Weights of a small transformer language model.
Size: 11 layers, width 192, MLP 384 SwiGLU.
Training: a variant of Adam for these matrices, 147M tokens.
Each number is 200 + 20 x the weight over the matrix's rms, rounded and kept within 0 to 999. Layers, rows and columns count from 0.

# layer 3 MLP up, 384x192, rms 0.0834, rows 283-288, columns 0-191
197,198,223,205,185,208,190,209,214,188,229,214,176,168,207,220,217,170,184,182,231,228,244,189,223,207,223,215,182,187,157,181,165,176,190,183,195,219,207,219,145,222,186,193,187,192,233,195,186,222,188,221,224,190,192,186,196,213,193,175,216,221,200,201,221,203,176,187,201,221,177,173,205,189,199,195,218,211,231,207,223,135,193,183,177,224,174,227,180,185,208,247,162,237,216,187,230,188,179,200,197,174,190,198,179,188,194,187,195,208,193,199,191,178,213,172,228,223,221,178,211,206,199,197,216,219,201,229,212,220,168,188,183,180,178,203,170,230,224,164,195,191,199,193,223,190,211,187,187,219,198,192,227,221,181,192,172,196,211,225,194,209,152,231,194,223,196,219,196,196,183,173,198,236,214,187,255,211,210,183,191,210,220,206,208,203,213,203,174,183,235,166
206,223,240,193,204,195,211,220,176,181,155,217,175,215,208,209,188,171,186,237,196,179,208,238,163,205,158,189,185,228,199,206,219,180,216,149,199,181,208,216,229,200,202,198,169,183,204,192,185,181,212,228,213,194,190,191,209,174,211,200,198,163,173,199,178,217,179,199,208,205,253,166,215,183,223,209,210,208,212,197,178,203,188,196,221,197,173,225,188,232,188,217,216,196,196,200,230,202,186,174,187,210,173,224,158,205,190,213,202,204,207,185,194,192,203,216,203,210,236,214,219,194,182,196,203,179,165,206,198,185,193,208,161,222,191,215,196,210,200,227,219,183,231,232,174,215,198,203,214,234,202,181,176,220,206,212,186,208,211,226,169,187,189,228,207,185,215,206,162,210,194,198,238,190,196,191,219,215,176,168,216,189,186,184,206,202,179,213,169,212,258,199
180,196,141,184,211,223,186,212,211,197,182,206,216,179,192,240,216,224,211,164,198,174,200,211,223,184,176,225,200,205,189,188,207,206,229,209,195,207,152,234,193,179,209,189,197,189,210,212,211,180,217,176,166,178,216,209,200,227,210,190,211,209,226,213,201,212,195,209,205,216,184,197,224,202,217,185,203,217,177,192,196,215,187,184,154,243,211,198,234,202,239,189,179,199,195,209,233,174,164,191,203,181,217,198,195,196,186,204,178,179,203,200,202,185,200,214,177,186,179,206,197,212,199,213,155,199,232,187,191,229,232,174,266,191,207,208,205,220,218,174,220,157,190,195,174,228,180,196,191,205,231,232,243,226,169,188,182,204,188,204,164,209,250,214,194,221,213,204,172,191,238,183,219,186,205,216,195,193,178,193,195,188,206,173,175,220,214,235,217,187,177,200
182,183,198,212,171,189,228,250,230,213,187,209,209,208,194,211,213,193,203,195,225,190,175,200,184,210,232,193,216,209,230,203,209,200,196,184,187,205,213,219,215,190,161,200,215,195,228,201,212,251,182,193,194,191,178,221,185,178,196,193,204,232,205,196,173,166,230,157,210,239,196,211,209,159,190,208,212,227,214,225,196,204,207,183,228,202,181,194,182,227,175,171,168,192,206,188,161,211,211,186,178,191,227,210,198,229,183,214,198,211,194,236,203,191,178,222,196,163,203,202,193,176,208,194,202,179,169,212,198,189,193,183,250,212,229,216,210,232,196,182,222,176,159,182,210,205,223,217,228,216,196,202,206,240,203,194,179,232,188,228,183,202,168,209,190,213,187,169,189,166,187,179,194,202,208,198,202,189,181,211,182,186,194,208,224,177,192,242,189,182,182,230
174,211,207,231,216,169,228,197,191,196,240,150,180,179,204,178,210,225,222,184,223,199,194,155,203,199,189,229,214,198,233,191,169,163,180,209,201,176,184,202,195,209,173,178,201,183,183,224,184,222,179,214,210,206,190,176,208,212,233,223,202,183,182,220,177,193,216,227,180,206,198,204,250,210,188,184,204,193,199,210,224,202,204,206,225,209,215,228,188,215,216,182,161,179,178,184,226,217,198,221,256,180,233,180,186,188,218,195,190,192,197,185,183,208,226,192,192,224,224,202,190,213,207,213,196,209,198,185,178,212,222,210,205,164,178,190,177,192,231,217,187,212,191,214,203,201,221,184,181,200,199,155,192,193,189,175,218,195,194,202,183,223,225,220,191,174,219,198,203,206,188,202,183,221,202,246,171,181,208,191,168,203,225,159,172,225,225,215,182,241,201,210
191,202,209,171,201,179,218,220,231,210,170,216,166,216,174,209,211,215,187,234,239,180,213,189,191,202,235,180,192,222,245,203,190,192,214,228,247,191,185,254,166,201,196,232,183,210,193,205,204,144,248,196,217,193,220,212,214,192,211,197,227,169,198,207,161,206,184,239,206,209,204,205,178,201,196,217,183,177,182,208,196,199,156,240,218,241,170,214,194,192,180,234,191,229,219,196,212,201,218,202,170,174,181,134,191,206,195,214,157,212,186,208,211,199,168,196,190,196,218,213,150,194,219,185,181,148,192,206,182,191,196,214,207,190,193,173,242,187,199,202,200,194,188,217,189,180,217,212,193,166,185,222,225,237,194,217,204,221,185,221,194,206,177,189,201,220,187,213,184,191,203,201,220,203,189,176,212,186,200,203,209,201,183,167,230,176,219,208,187,177,232,168
# layer 3 MLP down (transposed), 384x192, rms 0.0789, rows 283-288, columns 0-191
210,209,188,198,219,195,218,173,183,219,194,216,175,177,191,190,237,172,180,194,201,188,212,161,174,189,218,203,198,178,195,178,192,227,185,178,189,242,239,202,201,168,171,202,195,157,219,205,216,222,230,211,215,222,191,183,194,207,181,212,179,212,188,219,198,200,210,193,177,203,199,175,185,203,199,191,174,208,225,221,184,211,209,188,178,202,151,184,157,224,184,207,195,206,254,215,228,186,190,219,227,204,193,215,184,182,183,193,234,225,208,186,174,193,162,162,213,230,206,177,209,236,224,146,225,198,182,219,200,193,183,245,211,190,184,186,189,195,202,209,225,194,200,211,225,175,206,189,197,211,228,200,225,201,176,197,192,196,193,239,216,204,171,200,178,194,229,198,178,218,185,192,242,238,212,204,243,202,190,176,205,214,207,219,193,210,186,214,179,188,211,182
189,213,184,179,221,213,214,201,195,161,180,207,210,204,222,185,203,205,212,203,216,195,193,186,178,192,150,231,219,223,165,186,198,215,205,187,203,220,167,185,158,217,209,200,205,178,180,173,178,164,176,180,216,214,217,214,191,189,236,210,193,209,225,214,204,225,175,184,207,202,199,187,191,219,201,203,196,228,234,185,215,196,205,205,204,238,188,214,182,227,210,225,223,218,146,177,247,209,214,233,191,180,200,221,181,226,223,203,171,174,215,198,206,206,246,185,170,232,231,229,173,192,209,197,224,201,177,198,216,184,181,218,191,206,216,177,229,205,204,203,211,227,241,217,212,205,180,198,230,206,170,173,198,203,204,193,202,185,209,205,202,184,222,210,203,193,179,200,185,174,210,197,191,224,171,207,179,191,158,153,209,239,193,174,180,181,180,200,181,196,208,211
189,165,202,175,198,212,196,171,253,217,208,170,193,210,220,217,192,217,204,196,202,152,175,206,227,195,225,208,194,197,203,187,193,197,221,214,208,191,158,219,199,145,187,188,227,197,191,213,206,163,181,183,161,214,215,220,176,222,221,204,200,213,209,207,179,211,204,171,190,206,189,229,223,216,225,178,224,234,181,202,208,212,193,202,176,258,210,194,202,197,216,209,216,208,154,208,205,192,169,197,196,212,204,229,212,213,193,210,202,169,193,209,211,156,194,204,209,208,174,207,230,189,208,218,167,204,203,202,188,219,233,158,207,245,225,183,216,195,212,178,192,186,187,210,175,216,210,189,170,191,218,224,203,202,217,205,232,160,219,170,218,203,250,220,176,178,197,180,174,197,248,191,196,222,199,180,198,222,203,197,197,162,188,196,200,175,181,184,211,193,227,195
219,223,206,193,190,228,224,213,199,181,199,226,165,248,199,231,187,191,215,189,221,186,201,193,210,193,184,187,265,187,188,188,214,207,206,194,205,195,210,209,186,246,220,180,201,203,251,188,193,224,187,187,223,205,201,187,213,192,190,171,188,199,178,208,195,175,219,200,195,206,212,207,166,168,189,210,213,215,214,182,190,194,208,187,192,190,204,219,202,184,169,181,211,235,222,199,215,208,210,188,215,219,185,199,181,189,207,181,172,171,217,199,194,217,231,198,161,181,170,179,204,198,209,201,185,187,220,230,189,200,164,199,155,172,196,227,191,187,209,199,213,201,198,179,257,233,191,195,191,213,221,198,204,223,193,171,185,211,166,195,244,193,188,218,175,234,231,197,175,216,217,220,215,204,205,209,199,183,203,203,202,177,204,189,166,200,177,235,195,189,202,214
182,175,199,231,201,242,195,191,194,180,200,237,189,209,206,199,195,162,205,240,203,221,226,223,207,196,208,190,205,187,186,215,198,217,225,169,199,246,194,209,207,226,214,224,163,208,200,168,202,180,216,213,184,211,207,204,226,223,192,186,221,164,194,208,196,167,226,169,227,209,181,190,191,210,181,213,231,197,179,200,203,192,227,186,226,186,186,191,221,194,200,171,207,217,182,178,171,243,184,173,224,202,221,196,167,198,197,207,211,155,210,187,193,213,252,213,191,207,177,223,180,208,195,197,183,212,188,184,222,195,199,166,182,223,197,187,203,208,190,182,164,217,175,186,206,177,218,213,231,219,171,257,198,209,224,196,198,198,184,222,195,182,202,208,224,214,194,191,203,211,156,222,210,166,206,199,185,219,206,210,202,199,173,177,242,184,157,192,205,173,176,200
173,191,207,200,211,172,192,203,207,204,186,208,177,218,230,205,196,164,179,187,252,129,212,213,207,207,242,161,203,225,211,212,228,209,178,235,219,186,167,205,145,216,255,219,189,181,212,200,209,189,242,170,207,206,236,210,209,186,192,210,215,227,214,175,177,191,214,217,184,207,201,199,158,234,199,189,196,189,198,204,178,227,209,209,214,229,224,190,240,199,180,242,216,217,195,219,189,191,199,169,214,179,165,157,147,176,211,194,213,175,197,226,219,211,217,189,193,193,243,190,180,182,205,202,194,191,187,212,186,207,232,211,184,201,187,186,226,201,190,205,169,216,191,184,216,173,229,156,211,191,244,212,202,216,167,195,190,197,186,200,210,221,192,182,208,211,164,193,212,211,189,197,204,211,184,182,198,182,197,202,236,197,220,221,195,200,162,180,209,203,194,202
# layer 3 MLP gate, 384x192, rms 0.0852, rows 284-288, columns 0-191
215,186,230,185,196,191,195,177,214,211,214,233,210,214,172,195,217,209,187,190,184,213,173,186,202,175,225,179,201,213,219,209,183,205,185,203,211,202,191,182,195,181,172,217,169,204,235,236,161,177,215,199,183,188,197,198,149,237,194,188,162,237,210,188,228,206,194,199,193,227,228,201,221,211,180,182,191,204,170,196,234,204,200,203,197,177,202,211,181,222,209,198,207,227,200,194,190,208,199,225,191,197,206,184,235,157,205,212,171,207,210,178,209,189,196,201,192,203,162,199,186,177,236,232,196,207,207,220,189,169,246,191,178,178,232,219,139,200,191,213,204,162,187,188,168,216,188,215,190,215,182,219,176,188,198,185,197,191,225,208,194,180,215,194,197,206,248,222,214,219,203,213,229,182,193,178,245,210,190,222,220,167,217,178,219,194,224,206,197,223,198,202
193,178,176,178,187,232,213,198,162,236,189,197,184,217,211,173,192,209,201,191,187,207,195,188,164,234,174,200,172,220,175,243,193,207,217,228,210,204,192,196,209,198,179,194,214,238,187,192,190,212,212,216,234,233,219,183,197,202,209,182,193,200,215,196,213,202,137,190,182,201,203,172,215,176,249,223,182,217,204,176,165,223,203,222,200,185,216,166,159,242,204,219,220,211,180,212,190,194,204,195,217,210,218,193,192,196,232,172,194,217,244,217,214,161,209,155,211,179,217,246,207,179,243,217,221,182,185,210,206,198,202,246,217,177,206,182,198,180,167,186,198,178,206,184,185,188,171,193,217,226,217,196,180,175,203,215,209,182,196,226,200,171,199,177,218,220,226,181,203,185,196,178,188,210,195,220,203,193,219,212,214,205,228,195,226,197,185,171,187,198,199,171
186,190,203,215,198,188,206,183,190,181,175,170,207,163,185,191,199,212,193,217,173,214,193,236,174,184,210,168,173,207,186,215,179,225,190,216,218,193,184,202,197,211,175,217,197,171,173,196,217,159,208,202,206,197,214,177,199,199,218,225,186,219,166,206,229,237,181,216,238,175,237,210,227,233,190,207,203,201,174,224,221,209,170,184,224,180,190,219,191,190,247,175,220,188,220,212,181,185,237,216,195,205,200,179,211,200,217,193,206,218,186,182,202,191,182,203,201,225,204,216,211,192,198,189,223,214,205,187,198,179,206,210,221,241,178,172,198,186,164,194,204,198,187,189,189,208,170,184,244,195,184,234,194,214,211,237,263,177,225,192,153,188,180,193,205,223,172,217,175,210,191,221,216,219,190,218,200,208,226,211,198,201,174,198,204,174,194,194,223,205,196,171
189,161,198,208,218,210,184,235,156,211,179,207,177,212,202,204,190,183,220,222,204,201,256,198,225,245,172,187,160,246,196,213,193,184,231,221,200,176,199,206,199,209,201,171,195,212,208,191,204,201,226,192,237,186,208,209,212,199,197,219,163,182,205,207,192,205,213,195,188,176,184,166,197,237,169,235,156,183,187,193,172,169,203,184,176,217,186,190,222,164,207,224,206,198,219,183,209,208,194,180,200,146,216,206,195,184,194,198,189,205,181,167,178,215,217,217,202,206,201,210,176,210,224,200,154,211,216,205,182,217,179,223,191,164,208,195,232,189,191,215,196,212,212,200,184,203,216,192,206,209,219,200,197,186,200,182,208,221,201,207,183,179,193,216,181,195,186,198,222,217,181,208,241,194,232,219,190,245,228,210,195,196,203,197,207,187,195,193,226,204,187,218
196,190,201,170,180,207,212,196,220,179,199,199,208,233,172,186,169,208,221,176,178,188,227,178,187,170,177,224,198,248,199,202,221,216,195,214,199,189,194,211,201,211,198,231,219,238,190,196,191,197,216,187,242,209,233,243,166,191,214,200,188,236,212,212,162,195,196,186,214,175,173,196,217,210,217,212,204,179,177,192,232,222,186,211,208,182,166,227,198,177,196,213,181,190,220,229,198,198,255,166,216,191,191,159,219,206,239,167,207,188,208,196,190,224,228,196,211,156,219,179,209,219,208,208,186,210,197,191,175,233,211,213,190,207,166,186,211,172,194,220,216,199,180,164,227,217,188,195,208,178,175,240,186,180,181,169,188,208,232,158,177,199,187,189,225,177,198,181,191,194,203,174,213,216,201,216,207,189,195,207,187,208,229,197,232,190,228,184,214,156,224,208